config.yaml
d_model: 384
n_head: 3
head_dim: 128
vocab_size: 8192
activation: "tanh_gelu"
norm_place: "pre"
init: "normal"
init_std_up: 0.0144
init_std_down: 0.0034
beta2: 0.95
lr_head: 0.00855
grad_clip: 0.5
schedule: "wsd"
batch_tokens: 262144
Each number is 500 + 25 x the weight over its row's rms, rounded and kept within 0 to 999. Layers, rows and columns count from 0. Numbers have three digits each. The size before them is the row's rms in percent of the matrix's.

# down: layer 4 MLP down (transposed), 1536x384, rms 0.173, rows 660-759, columns 192-255
# up: layer 4 MLP up, 1536x384, rms 0.176, rows 661-760, columns 192-255
down660 102:463534520459533468458522470497512458456545476495458471482484543486503497498525492460518481477491524512468444470521473544457532506522453481540474514502505533490484520540510492534480464516498497
up661 099:489548541535485477493443507527487488481505542497483518467463475531444513457491458467487506492535502497481489498529506526533513457482463500503513489436517480465510491520501482495471544487447543
down661 095:522489499532550539482484506511521487432459458536511488484546496516529463536517531482540490515463452485506510482516493489479510538506537477477517546529467501533533485494522512453500501478479526
up662 099:502504491496510462517493476475504500482524498553519479514470493427524500481485455480465513468502505512501545471507510462475521473514456494535510512551490518452499554500471487550455509479490451
down662 098:509533523495545507483512498531537493473499461510508498488508527540536553495490513510497486532468566533500501462515457500503489520498526478523501502536469455491513526461507547481511471503479543
up663 099:485519485500474500496466492502524534476477473442546483490490497500447427481512516501450489466510540513559512477546514480513495503500483485519478509474489519503515483520528523498462515496486496
down663 113:499502477520502527515479512480498483478504553523493495485496472507475492455450499511527475475466480538468490493560451496472537446457464499457502504473482500520516452508471506497505481499518524
up664 112:508518478533496469515467542547463520457510438479534529460514495504524541519584472486466478506458464527514491466493539489499451537524472515512520501523519492510450536509560484505514507489486519
down664 126:501501472517507514513454454512494505470493505517508477494516517552493477463486539510541515506510497513532491516517487460522477508515496476535511442544506465482470480494464501478482527479452527
up665 100:490503502497525487497520516519500544522496467477512492500476471449476483474438505510478494536518504472512482521520526528490493491497570516485509479516523525437476544543524532536480525498493502
down665 101:532530506472476481520505476507491471486495492471465533529473516474497480528522492481513468538526485544476422504520462482536434478531508494518523497469494511489493549517460507456497504493536535
up666 100:469475505500487500474510506466490531469509525495503461521524500510498502526541518498493469522533550488496512551496477488490529477478480526545500528505464511503458510493535507490488475512496504
down666 081:527500495533517454498540514460501487487501525510505481520496462463550491511514491507509525440484492487502508500488473470446522453524513495447502492474540504494515493475482485497490514519515452
up667 110:502541515503468489524498491530502495467492459470531523506484443494504520496501515523521487516467475486491471483531499491498533490490456473446514504533523457520528494553543457538464492483471495
down667 099:475484520471478482486519513471497484533525488496489508475476490499489500466474512530482486479532467471549564482498524518475533511511533481488496499505526510486471495476489502478562497470491485
up668 101:518501491497538507503482482487539526491495469484476498523490523483489528506487497475491496483498494501501499472537537506504474467463488465445468510526533529494516503490527485506495503441474494
down668 102:492525504490474458524523531479469507487511470524495483493507491588524548454465522518449477509467509519520533496480501450485421510509482487506508526478494531513531498536468492512508518443521445
up669 098:515512491522475483489470478505510477492476496489508552525550503518511497505524478530515509524493532491495514524515504476413509476479517480522455483466485496465543517502485486467483476541543502
down669 094:514501507461530508467512511521515480499465559471445530509498459502474500497476503473467496521538502547510483480486500497502531497510490501502529500489508457500476515554493515493494490489516486
up670 107:527485526499498472493468484504479507488515467533515515465493503485482540486467489487554541464492527503518548495486506542475480489532484495464469450489490459515507497499513495491476475503476483
down670 106:507462460518452460518478468468483520519519527524478509491515511491452517470461501483512512496492499473511519459489508507483522507521520514496499532509491501516467525491496560526497489484472455
up671 096:494544529511547473496461500447485539529473470514406477533525475508503491495497492494523495488527490528486503543516505468480505501534551515466505520483445495497504524493515471500471472524469517
down671 085:487513506465508510474531495494471493491526459480498496472492525500473489528486551478479500511522507518473491512532498503473533517498481513464473484480465516469493447499490455499517504515473502
up672 123:480480511522473481565471530504474538487540531511441495513496489472459482465514475504516506519530520516511522479533525550477482487528512512516483507500551551499473493437464481516512494530531467
down672 128:503485518475457515491465486479492486507513472470543508516475498440511426494524455505525519528515471496490455498521521495482503554500467511535472507519507507510504488479490545536500524523445502
up673 108:483471486507488520525496489490470477514561516481512475513486490492485497518481519502477514537483493494482502535522526482519493514505486513489496450456482496502507489519501500520471497490522520
down673 107:471546452490532488473518452489498479460488501491501519564539523546491491477514518541522488494478506469528508514524461520512472504495513548491523512475502524538522466517516510464486523530458508
up674 089:479492493530514562469491495514513564489481512476551503496489428516494462511499488495511498494514470484527503529502461493490507509505491520458464451479500531511472475475483525492490499531493508
down674 089:470467504486468480489478532493514516493480474507471479455473530454488482537494516531551524549483518514479488456531502491459548514483484500517492531499480521509518456469467513479494515516491514
up675 100:467549503492516511482524498494511472506505503485467536507471504481519536516531486520490527531508453456462434484522499469527474500567473523449453498454476460503452487468528515456488487536526509
down675 104:556486440526503514480500500451495508500520510532502492493452490467521539477513495475496531472489455497502496483503489467534507484522448510476521476537513536513510478517494540482473522483503531
up676 099:508485522515489490478463497471468520519501507501521495503476540500501552523501484485482530513500500522518548470508499496489480424510502529497528491524514500511523481485498519465491461556493492
down676 099:449503526494519506498514470508522505488489479525558499502473489530477539530512486481465499497437525501481510499490537517498468518488479472473502533448515466509539472502512501472486474523531511
up677 108:476488502513506500488483510508488483491482500540492500500516482498488528511500509486444524485540491531456538514577504507487527520505477514517442526532532513472471454492501490471519518475477490
down677 103:498474506472498529479507511516514519503507534534473501481483483484487483456512504507473491480489512512482498519504512480510545500509473498536533514470478505454518530480476495476463524467462473
up678 097:523525505494486482519436484488531524506485510480495479515533522531497490548533501477521488505509490456501489496490524477494529475530501513520538464503482546501506501496514529498544521479486520
down678 095:520495475523502502510481565478506513498561490449475486508481562507506492481538501502528469469492474491467456511467468516484516561498465478514514524459512452499501509507487472502490520501510466
up679 109:535473522485453507525518511516493500476516486532481449537486487514508483522495490526483530500491563485457482466498536477505469547524536476570505466474509452531477487488520510487489521468508492
down679 110:475524474483442462498497474469492488553552489482472510501501472537518490468503478478498448496529474498494546491485500488489514491498522447524523500462505449525511510482473461447491446524474483
up680 096:468501495520476501512493515511502470527533445525481440508452480483506549512487481455496522492504515488463494473457543506520571506451501533517488463511490509550506491474553529509504458527478502
down680 100:499496509508498518488471453527520506522515458455506523511483493453527478487486450480512480537471518455542514495503492473550486455491538485526505547496487493478494516533514479477499481498542520
up681 085:503469550511480452512486511575482508513490500493481473516511459502540492503498490494512526460487475473489532555521506499496490504482495454506532508477486482503532524478542468534518486507571458
down681 082:473490513498488488480554537488486494503471513528478464530461523490543520520523507516495501502509526486477508550497509474527458494457457477501498472527503524473474489491461476498507461493472484
up682 080:469454511501508528475512489519520507528473467479520496476497547522499499457460507479492457490434511507485481494458541546510482474490474473460509526474463493500519506447510539503460497515531534
down682 080:514503483503466487468501478537545531485536522507486483464464490492465475536527511474503508468519538484484475473507463488502483539497521504528529462504551558506506477509441492522488540489503489
up683 109:485456508499482510497482481525533545517486534498479513532478533458506497503472508517487534484523505519498513504499521475541516517472514481488516464507481518478450496487504486529499510518466493
down683 084:492482495514520500500505488527521508500522503499489486459482493476493518448471491519482506489475474505500501478484479456481463481495526504460518513500493509490482486510520487493520513496484485
up684 090:495523449500498533506535519479501470528504533496507455510481489517479502567491485435511511428550499530545501464490480512558501514483501477500514457523493497538492490463539495550525483473510488
down684 099:517478479478460508503511444525481481520509540500495472560484476504526499527487512513494540520501520489495480470536523483524480506500531482505487497500500468438531422509481513481507509442505492
up685 111:511503525498515483521470508480473527477511489464528459543539488495482533488457502520496501470499496481497484500473509504525499487519478490496556489495506489529552524511495505489526526532485476
down685 118:485476509441441504527495464474477505500493476513505488511508471516518484560484523481515485527529508509491511516520482472506518510487522474477535524468523505519537488476527496541495505483496477
up686 095:546494527525520481537489502506535510536496532486482489506482498526443472508491496490512479539492556476541524507513469513475493490512443532467493508499534476444513495476464521505501518535485503
down686 099:510491502497526511480553491516475500459516486516508524485512494517551541499479480485485477495453481488444520458490476533521520519469483508511476559523474530500491503532480502475537517488530517
up687 104:491473480540555496542508521487499482476505532531475485508530482501504521506513517509506503525460493491473520460518535512533525485533502532462482491508480483473508496518522514506512505500484513
down687 104:457492500510521538492502540490505482485504481523500512474493525561483536509489533496500502524472516517500536502532500514478488531510470480478532528483513556552540509525480517481516502475551486
up688 109:497538499508507481541504492488509504455473477507485538509524501507464551483497506542526498489487532541484506503484454522483484497500471515440501470529481446533536448463481523516498531484463505
down688 114:539479472491469524510459475466544494505484540526479473532488511509524517531552509514509510497467484490479520488510489493468512518484488473502486514509488490494552459502509562465530512533449499
up689 096:510552532486500547531469550491514528498525487475479560515492497509513515503493513511558490506490556521504549493505516486491492485480547514472495511469484476509482487517581451502541481532536494
down689 102:493478467510492504448478441503506485501481499532495529507496470503512482490536518495466528477532530478461507513500522478526488505457480487501482490504491497498476496506416473510478516504474533
up690 114:500532528477500522498522510475526494518535513511488440516532525489467530509488493497515455486519518487441478459527544506533504489487470558451524493513498529550504462472510507487521480511498501
down690 115:491524469500524490466478523510490481484527501467491509491484520481524513440494524500494530484478523554497499471537471512503513536483515505537473456538529524487516517481541512500510506513486505
up691 108:501467504500484495517539483514502500469505557505476538510482496496511516576461536505469508516497530497495518495502543479499522528493465476484548498516512489488474544513530495470479518517507462
down691 108:440534486464486526474489495487504431486485516475504534492527501528489499532506505510479496525487521463519492470516530521504538531507425490543497512522491503521500519471502455500524484495482478
up692 104:460462510488489511478461488495475508486504512521511487507525520456501525504513475508520526480504533477483446492497455473528505518490473490501543494496470560513493539510469469503541492525503497
down692 108:491519473512482539499506497518496480517543506538482514474483508519483463473463501509512522479507491534492496536482437512494514482478465502482513519471480431479482442470536464450516501474507520
up693 099:468493521513515473509506501499514514498510463517503564501491478461528505543487436501514463510494529515498550502521534484485558496522473507474507492503489490505523509458533515482459500482506469
down693 099:482508537516493555494525452462520483548507523508476513496482498498474436509489522541523487528484521498473530492544502520495518530488498486516557509483516516491486506455515562476479476501504466
up694 114:509500487496490498541516537518472556480500459508503448499536555486470515505506521483533545517486520525558507519519459485505523494466463517534503451491478474480503467505488507544434468507484521
down694 121:464474545478517502470487488511533466496467477497494537453498500507523487555502497505459492474495484521543509476447498482446496502473451444524458559475511489499501488516580521485537477519510454
up695 107:506492518453490519521445515541560479463471503497466477489491499530489496508452443483528475533539510540532527476508489531507504531494500497512495494490503444472484522482468516481505535507482537
down695 105:448530537513468521518477540492489498522489496508501517489494500517494492526555462539475504525483501495502485498552487472500476515476454479506521494536535487553469461491513496508497492484471489
up696 102:502529526534519464509503525454489521468509494504485498519495495533511510496483466552491537462501511544524506504541467482537486471522521468488491536502476502477532504551505512491485550445521467
down696 092:535509511468551487496527493486472474558519466472478542521505514511479488475507504472537542483504480509487489508503531499502510476495520490504525454508519516514520474480520450515524475503505489
up697 093:504513506500522497486505544490464513463492515536507506516505455497462471526476467503482497508468509492539494512485535472495503486533483459484510493505518497505519549513498462469500539507467515
down697 099:520475465511516533525470499476515512527524488466495502498499522529541495463513489444505536489489471525472522538521487556517472500448479563507483489480527468501497462438479471506486458506464526
up698 112:454530473495507496485452536510534508500502490495517488484497513502479497481483513507511499506461503497512484491515482504464489492516481483507444532524505491524520527520502437473493479491476542
down698 117:519480487490468532464513497497495514492477475534489483485494491515515529504481462483466518507499490501499503488506489540446497560477509482474561528542548484478499501517537539496519523465476481
up699 107:512507484479491536530496564532462476537493461480549502494537477513505512513503518528502492510481476504541520498490483535508522522487509479448497459478485521487502536502528449528511504487552496
down699 102:459525482504468513457465507473542511510483525483519529531523500523490457529517517497466519485496488541515511512490456515509504491534494468543505466504487446443449544481468501483538480497479502
up700 112:510469447491492492528518519518549485468484493538507465497488525516490522474544557512453507513514496516500578504517517513453487466507501497542506477490516501481489487475494476513487515542493561
down700 104:496490486516507498501497487491495498518520489467500463464525477513516510484475458496454565511555488517510517493449474517495499486488482498506520518480526534520520511542505465486518561527493483
up701 110:464526500508479521464489507515527528511505477523502476506530519452520513519512479510522500510537522433486480447516504516465464492508475483539516487533542474513495460505468524525465483521516518
down701 108:522486530466480496508509475510478517541488457523481471485450494518496477507464525500467489517530484471554491461529525501478487568489474492495515485528532503481488471478509498520497502482503505
up702 099:492489463515476511520495499491474498469453524570549481524491494531485503493530494519522518533546522508474562477452502498505523527546497554482490467491489469496548503513485503502508553476486526
down702 101:533499497482522496494513476543540511542554528480511537437478521498519525462486520479519507513458459483475498481491511507497482492502518465448520515465524464501506439508500505461455481496491512
up703 093:483468490489525480490489533502531537551486483479500544463525479486509499506489491492513490470512475464492501511488550545492429501529487466523520451483474478531501470501427481506489491465478517
down703 080:499505488497525503495468521498513467527512507502487497495489495502497508499499532512542513508508492518485514466512437494466510505512492520460538510513500511505481499546534491506499505508464475
up704 105:500510507477533489492505514497446544474509485455495489476499471482492492507481495524523496492512513492526504484492507502519467430515536502499508520517482491501439430478541460538464517488467501
down704 108:481478495494563511492524479507505463509519505516491469522505486524472483453498501488499518488494503495536471550476514468514536519461508480511526511471497495501514509492527492496536502504538478
up705 120:501545488506480489513488513493497536526481495545467469497502476509483503504493489553519487495506452484500506511553517508451454485477532505465473477437442527494515527523579486482479508488496469
down705 088:491496507541538501499533474540525497525498474461504514499536504475481524464485512493533504504486490490532502508499510515485480480479501517454499520503503492490513475514544473507516508495468483
up706 095:520491529488521464487519515489454483498471506487546509507507517540487513583482468459510475488534452505528537461500486508493507493480461493440452481472491535513553505461558520521469520520506522
down706 097:503496476493490507533472469471522491549521475478501512517488478497512492534537559503519497521488536481475523546510489487481505456509491535509512516471531517510513449536513488487519501501518510
up707 110:479458508468511495515512465470519484493475484515460523470479498513494473496472505512495525476473445506500544489476497481542474489506482495481513509511504514450493485473481519485519537487496466
down707 106:508504472516502517491517500553449547548488481488471489491526496511510485508505514505510500477497531491493538453489492529518530514489504492484490446531500471466541474562489535472500544530559517
up708 094:509516477517541524489503510551517527477442461495559462511521517460492486517568498565517501525496471482513479478506483513517494519522501516484481478537524523504524511483419461532479542488497500
down708 088:501542451479545488511497515467507487467531493478479522538473511490505478477567501493489482512514503532509513574495475510495464464459515518529487548480501542475477470474538528516479512472550507
up709 091:516434525511530486486512518518536520492523524475532506498503453477453484469500454467470508472555521507484507478517481479492548494485459478488458513494495478512539541487524508504523442468510531
down709 097:524462498483511497571494482481504510481522461502512528519513446511465521485472536482486508545481499497462453483470485470454508517504498509495511529500510508508550495546505508476470498494504502
up710 107:510467508514480500510444499542495526516533518528501495501504508492507535489504513494503532508493506487517511512436456489523490528512520485518474524507481492490491512465482465469504503511490479
down710 105:539577507496483491526498516513503497498522505501466500510470534535511488512486480470526514504520501533468542500429467458506520510509511496503497521495488480499505512475503554510520505523492489
up711 108:525478494507444529477529539504475516524518491481482493507533468463503481520486507457520492522511530502533540514526480464481500489474495470490523491517489475488495489506484497483520493484525496
down711 114:533475505525506517485508531489495532516513508502483496502473533481499478506489530484501512465510521502522493528485462505539474524475463487523534529480490475491490463440475474482465556486519462
up712 133:448497533482497496482524476430489496518558481513491488493527482492474504495503517512493526554529503481536476513471521474482498459481545456523502470505469514519488481517538493519562525488498496
down712 152:541484493514500510469500480459502463551522522563499476516498439498502485463571454508509559517494468485520481490476529499507513508510497481551495492504474500540514474538528497503505502480519463
up713 075:496479501499477529474490532493454515491506501500509544476526503514474506461546448535504511488524495501450492493470530454483453535533516526517503509515489476510468465496484545542460508484502478
down713 078:501449503503501505511520488498512471417494513508514497513486485440520493521499487514520492498537496532462511488520493544477533505528508513495521461511526467525525498533469513469507507493521497
up714 091:516518483515531461494526540482515475514528486491476498508501553502491501488503505489458523499549524480458458502515458508489527495433519472493546489527512450488499484491522507541534497526497485
down714 091:514477542552475470510466497469490464532566525514470517520497504525509528539471529499527487514520522489490489486453480479517506543542479506498481465492508467494500492516458496520455514448524498
up715 103:468479525508478524519474496459479524500491478526522556515527563522509470470487514513514486554505492492516509512515438501490528519505510524503522470536465480466502473478479461496493501479505493
down715 096:496499517489514517485447489484492466490502509470528415498530473520459529527503521496546458496505496512463498494506476473500476563490515511485488516481496449516464498548503501490484516504489518
up716 096:470490516504513518532443518544485476531493515525483478485566494492504498503498506449539514499486455499509484539477527506490547489557481505522480434504501531515452498468485523472529525456514507
down716 096:504461467495480518507529488502477530495479525501506509515512467499560552456511543503493505508512484495511536517513465496507454523494464519523505467485488530466437523530470497508523493494559457
up717 114:527525514493522492520479522489523512486492488493451460506514502499479504527504500579499506460496509482509492469473554483515463515491454548496473468498510471531483484498475505455529504510518492
down717 117:478518510491480507494457505520497509496523486531474476529506527467458460482513509522473486507499500493461476487505531558511486485488474513524455489458475496502561465494470508510482495508488522
up718 084:513515482546473506564509472511495562497546478501488511528527455504496496486497471501477519453523491490520541497479467484512514512475473475518499531548466458477497551469506524494531481578511449
down718 094:513481522469492469497493475504497513475515539543539505532490534469480482478467561512479470478504512546495479476486495475494544482515486539495507439567483459467474492555542452469515489493534503
up719 098:482539494518506484506520494481500501504487530534531471492475466504498494516506455533519495485508515532494497503524516467516481532550469543486483521515524465509488502467492469492498513489444519
down719 093:480513515471503516545524495489509521499493483509516527525481491512529550562506495535511492473534544519490504500528498504485498455508473513516530547514501480475480483491523476496565523516493496
up720 098:516549476494476543497457549513480524516504504472478519551552490460498544480507486483512567478474520521471529492527492504521527504493502484521524488526483526473488493488479517530468500471489513
down720 097:495443494537523552475502513514489529512535546513508511494508486473520487524467504492528467493469462471555526495497488489517475541525557478498485559531504505490513514497498515480480460504557521
up721 100:486475546449485522478478495519478551524497492513518524511530537494479511485478516503510514477498492478542498500450489533531500521526497489502516476498536474481485498516470502542534512498513491
down721 099:494509446522527510479518471493462488506468489509477506494464502446482470508512496449502500526467512490460533494492503533456496492500521524465530500475480532531545482458496512472505489536489557
up722 110:502503487517481523537498514502488499544464472494501498508519457540531504524498497542527514497476509482491509501499459533539505492476534547516451540487493495462491487506517455517473472529493462
down722 105:526511472504517487474531520450473548482466496512484481522545469492494475489523492511461452517522495505483491492491490468502484514529479445498526507519515494450530509528511492490501482494518499
up723 103:497504486483488541528510480543485490506489491511477491491531500538499498513516452546553491495495521516503496509492470500465522508514509491512552444504464509476494505466458509503480535485516486
down723 106:499485496448509526480493454517538483512500491531494515485462509532489557456491540506514520526514462506503510540521532478530506551505498484533541510516515463558484506545491512517509463518544502
up724 091:477508523499465479473490538500524502466518509533489479460528470488477514540521457516475491489536492504535522503501477487527505567473554523461495490451501522491505515493525513475520471465494496
down724 093:484494492526486514515488469490491504481500536492504525518478510487501476551493511450515537499498501518505538499479532493496457507480496472514549445493477516523499477494492494510471501506480437
up725 107:481501471473464506512498478487491500496500527507544533537500512560509469505488501485499501534489524489500532528489490523528519551512492509530515534507529507495510512452528459534510515468529497
down725 101:495468487525500498495522491494524473486504474513511488506507486527467499485515509496497455511503451458487501527524502538467507509557520459533517505505478465500480479548482527499541498488504540
up726 082:490549468509493500521484481502492519508477499461445533513508542509475497538522489511512503489459489492504504482513481490477504472573509488468490507503557453481446482484447499505518479457488481
down726 086:520499515481484488518511509459483480496542545522465466505497419509520469501501523513473505536524519521465510502494466473510493514488432509488488504512512537465512475505506479539535469509471472
up727 109:526486536503451508461492528498508503489480481546540454477548496524509475515483515504552489480548494517517504474485520496468505500497496503513490514505480497504522516516473544502528522487466483
down727 123:480488486484485487480501495534545486459450482525486510542514524502563466453544498483491550502466510455504494491505505507499450484475492445503501461524553524501425517483508456529536471496495482
up728 092:488523512517506511491485491505494470488535505463537533476503522486556506494493452518526507563541501459491533504542521451530479470522526510468518476457513493502478494445453490507505523509513527
down728 089:490475514490522520497514534478482490502475507495522487526521486475474506526529515462512485461471526515515490506541472532511554548475468527521497513522489542463479488532529494509531509440451469
up729 103:490507501537455444491501520499473483486472526501484512508495458451526535499500500487478442529515484543494484504507504506499534507531483458471477517531513523489485485475463500484469470503537506
down729 105:467517517523517531499492496504542536501508528494535475520484518477520512505478512488497492507488473472525532513472488486522490513459533485497458526477529457548493484454508493511471516529482486
up730 101:469565530487491502499513512467472554544536524513480486512506461496485491475490477517472475499498526511519456518465501526522535502511485517511557505532531485503502514530491463516449508451516518
down730 082:538494473512464516493491529550524478481484447500511524475496534501501494517494506493487493459480485522469532496543507492517469514483492490483473448505457506480475471486493520476548477498470450
up731 103:471490506551510520496507533485517504489527501515482574511497472466513484485480503505550489514499484506554469505496463496513496526468483514507508487492483480491515518511508551529542493468520507
down731 105:492499458469583500444507451489495486498522515517495454535462450532513494464501504492497488539534499489469446469509472478484521515500444469518531478520437470498540514475458500484539509521465476
up732 103:476484521514534497473472499490532499512491507458528486530528512490460496558490459465470520541525515481516499511490489501495477499537509521494494541536458438499488514525501410500541474478511468
down732 077:484459488529518500485513525502490494496517496522520511469496491507491522490502495504525478509480496494510486467520485481504500517538507526481493516508499488502505499493515498507524495479460506
up733 074:464502475505517540520494486522506518523495491488488479486493521453484509519500483499516558508506519470477469504483556491493508509547500478517457512461498502510550540490514533511528497484507484
down733 078:450458489485485472490481502518473452479481509464500442495498471441501478496522498475465502480495465525503524484484516509495506488491443499533525486538485499462498478489490490526476516469548518
up734 079:525487516469491474437539552502453463478540454530509509478478547501485473522509488572484501521473484470512525485498523479537492493474580516495506472478509475501505469533487482516478504528451551
down734 083:490518508512485512539482428512515491484466480471487485479515420514462483487483494489518496498477492562478476523486501499471521502508470524498518501459477494470516486476488498440558506449501494
up735 098:534479494515456546523503495526483513489489461511499542486516493462562468512471526496537517517527514563534498490519499474553538491478486478509509485470528512529454473499510474516503483494526500
down735 088:529478499479475513489471527486515534493504527508517456473492521506474452506484492510477494516512493452457486515548523460460512541559518531499476499512490451465529483474516540459465495522494493
up736 101:516480512535478481459494493434513545545491481493493506522475505474514527492508523535521484492501501499496480464490476478460527516492476488449464483532511492501518496538502498509505508507480507
down736 101:524536480466502485500468447525489463489535487468495499480474493464469530506472497486479490479530529553516443468480499467516489501483467487517495523513533524469520482517525485486449487478506488
up737 092:496567487505506536530473522466495525479502520553466466548495466491428506554527496518525497481524502478496505460498508470503495528466526474565537510504491541481497491551534513467507487499484476
down737 096:482504516492508490487525444543465470463494486488542474491466480458525436497540512488461493536527481503468488502547473514483491478467460521480516522502519484502525515506525486460487504533504519
up738 086:504524472499508555525501535512517514516483510517521463507437498517542459507480519466475521498515529539497471489472470469509491494507526492504553495473531489451495512496491483489486465465450473
down738 089:510473475520472473484449475495481522528496527492445579465534484502462495488478496520484478490473514455488509480489526455522486512463437534493466498502463503513480505476493489505502505536518513
up739 104:492521554460471476496478501524491506512487534507517537482443485510514469496489521489493478466502483459516508475481532465479539450478473476484510468487481532497513473495498526538545556520550506
down739 101:518510462498480475509492473498523506532540503541496490498493524534491479478484506529500523496571466514495491542513504492454513484481501508466466495525529508531507490492481530554479499485506527
up740 105:529516514533488518483473456474532497475493493526488531471498530452502502501494481575524525465492498483474521551495530481467510500531492521534550489499519458453512528535534487495477500507494471
down740 107:505461512488505480472502439517471448449514501535554502546484507532507492508513509506500481509468484505480525455530522472454544514488478496531509527494502541515496496528494515490500521517540474
up741 101:459498506488494512506497484446520508479497527476456518447482494518512517523508478500504499499516478491502427513478491500475489469466550487485506501492487515520493554511491507464507508501516478
down741 112:506474526482498493483472501492460498495473525447482528494494497458522498508488542465507449546486469529496521495511495502518502510533483512460546485489517476459495519527463475458530492504476526
up742 109:464522523483504492486517516526523493442446502460534499532454505490517479494473476495442504505552481521468502485485484465481486512540499510484464499550509474484480505464487461463485469460479456
down742 113:448475537484489540453514444475500508505501528519472538505485528515467515480448499531501477487414496514520515528537496482511487496489493533515505512466495461474519478518509490490472505500504441
up743 105:565512485511509474541487498534496518511545506516515517510509486551496540529462469489498530511499552481516518497482445514491510495469483426536492511510486497458487459490513492507486528503491481
down743 108:483463500502548501497478501487518533501518453509546469459525534494502477498527512511488442487517504517534489511539488495512521506488495442533495474473471471458514511506546479497528465516496462
up744 086:511490520474537520485503518458493529499454489510501480482516504532538525506532552497479470534536494510492461523491533476502528479518481519493452477483515510519443541451514524475531503518509514
down744 086:481480513491461528481511498452515520476529501493498559526486482483518453506503506517490466478516467491503477514495480516485527496496479482482482497478496538492531487456511508480465495498519489
up745 099:512454510517522490529496483448510500469469525497474522488465503505521448481490484486479450484521500533517531486468456520447531474466528470487484492502514526527535480464526455524499465501509491
down745 099:511461522516472517493491494512481500481487486491528500441474477495513484505560515506489507493471498540463466509531469474552485515479521505509501527534497475532482497490453492519474511506460481
up746 108:482503510503469488528544527501484506515489511449539472509500444498504509511471531483518437528490508514527458476477535531565494487530466518533496493499489454481535529474503482506477549494508493
down746 110:500462492493546495467482531501536489506486525459483498485474510499438535505492473510505489507519480474467475492474482496499507506489462498499522508535459525478493500486433480523551505503512515
up747 099:486509508539509492542515530542505491482501508485505453490475507464498505505463528494507530472534478518520523491490534526515468546512511506564554501519530501515517501510496486475507544533513471
down747 099:508502488500500501452526479515502456466543421489516524495497531503509504487517494481515533463490546477508483521513493485551455484476473504478474474524517542499480485496480504511517527486498538
up748 075:495454545460524537490479477496524479524523489475502523491538530541521550492501513530463556567519497486537467503510482478512446497501477582497467488451511523482521562485487502520511506500490487
down748 079:460524528505504477510497528471503498455503495447500479534521474504474474528512492495475466525475475540475484521478479533453508529507512469497520506513493496474500450507504513481485516514495521
up749 101:468516450530471511532549472482497523495474519536495503495463448489507496498516496537474536516543481502545515484475469472482527497500514501522492528485505520506526498498476490483533507532553500
down749 102:516491521490522505511505510461496530515511497500477495490499477520514524508494453509557521492494476482493515476467456496463520528515435468501517476468542516494530495522449497535516475522486502
up750 094:484485507509481526528493464452516535545500459530531496497502505498519484469486536479486461532469466562523506475521481515519493471472500539497486557496493526524540544537528470480518526502548485
down750 096:457486490487512475507493502513520501487479512562484504510471537495476458477510496489510479486487478479488479522508488461483520517503485482509535524537481531520511491485526470449509547486479483
up751 100:506462443514507490540493489528493489526527508453516490508527444537568522524497480484471551497475476543522466503491496461514523487461497512567492530467474515490504523512489499499523463519527506
down751 104:488507481518517462509503514496516467507568481497527527508488514515501495529515461484493514499500482486494501525501509497486482511449469496503490488475519537477504476499503469509518555493471490
up752 100:494474486492485473463489500478454520487506486555497503506484471496525523468476471503474519542502518453499495514497468490488552484494537534514497477541480469527481522500527473494504485507502529
down752 105:506519509506539505516508507493524485504461473517516526513452519426527501476502494466494539500512482479486494506557518494484493529510456473473490498510469508490470457492512508473477473544486496
up753 105:454466484480520487497489534504488535492495490541535470516500509501494494498500464463498507524483467463462503479528502491447521531526487502506480452483498449488486456476509477513498533515470545
down753 098:519504503491496507482494460520558516453497454511467482502473529484491498488510489501455457495493507467492511509502507483515500469498501494478500518472426451517502497469472500468459502480504431
up754 099:532510507498541478528513507486479453482498522540495474507500473505476527540491522509508504482500535537580486495523494498489550547483510479468523530513493476461519472472466533524548510513482525
down754 100:514516476500491509506493498473536529476530533469480541486513515545501501466458456488494521494497436541531499479476494537475510487443528468520514477476459503487538495491512490515500484491519516
up755 104:503514500480463496488502483495513507514498500526563502533556520451517532495464473486473461492507513476446522460484483497510497525527545523484507451443486504479490505466505533516517536477498502
down755 108:489514490474469549499506503526534530529506493532490527469525468476534521519513492500492490510496483471509477551508476518533544495484482476520481435471521484514467520502459467512495463478485490
up756 092:483482493489512529545516541544493504516494487511478500537503550525464516476501487457534467523496522491524481428494512523474500475480467510543496514530473514502526519480534488518522492523523517
down756 089:445513511467472478515503519539490492491515464479475568491470494461503473504496491477488474510483510511504498523476546494489490502513508531531454495563501477546482480521520503492495522500501467
up757 104:492457485530498493495455477483503509563531482550467505546485483526441541460461469459484491546509543483519477505515535507560516473509466496512520524522525516507525486506484508499510468489483540
down757 096:508462464497502463536513499505482528542439481517499535521494488449463487460494513494487475480509515473463488504513490511512459508490506489541543480459484518497528541475505515533483500501452549
up758 101:483507510478518486499529505504516441492491514500488539515495474496512536470499504530510527502530474475462443514510518465541593493473483516494505487510497466476528435499500483475522472497506510
down758 106:485524437433519464526491490485515482483492498472489477524512479526557469506547486501485484498477500518485465503497505447476471483507511489502505545542485475494510479499475549514488533475489519
up759 102:487476543498488490514498531518501518518478512482530499468488489528484411499483491532489491537509504494486515469542446490439547534491515499516483527499499521473451489460491498505498504524501529
down759 105:487500489535511492511470511465502477501546498546498524508458497478479527477523478461536483472508514495510499475504548540495470539486502517493498533536546489513508489517501487486520499504551513
up760 105:514432475471510520513533500478498501520469527471524459487522469511488556499492494483490506527483518498502511470488467478507513467498476479507486488489512512498466494503519512456540498469529460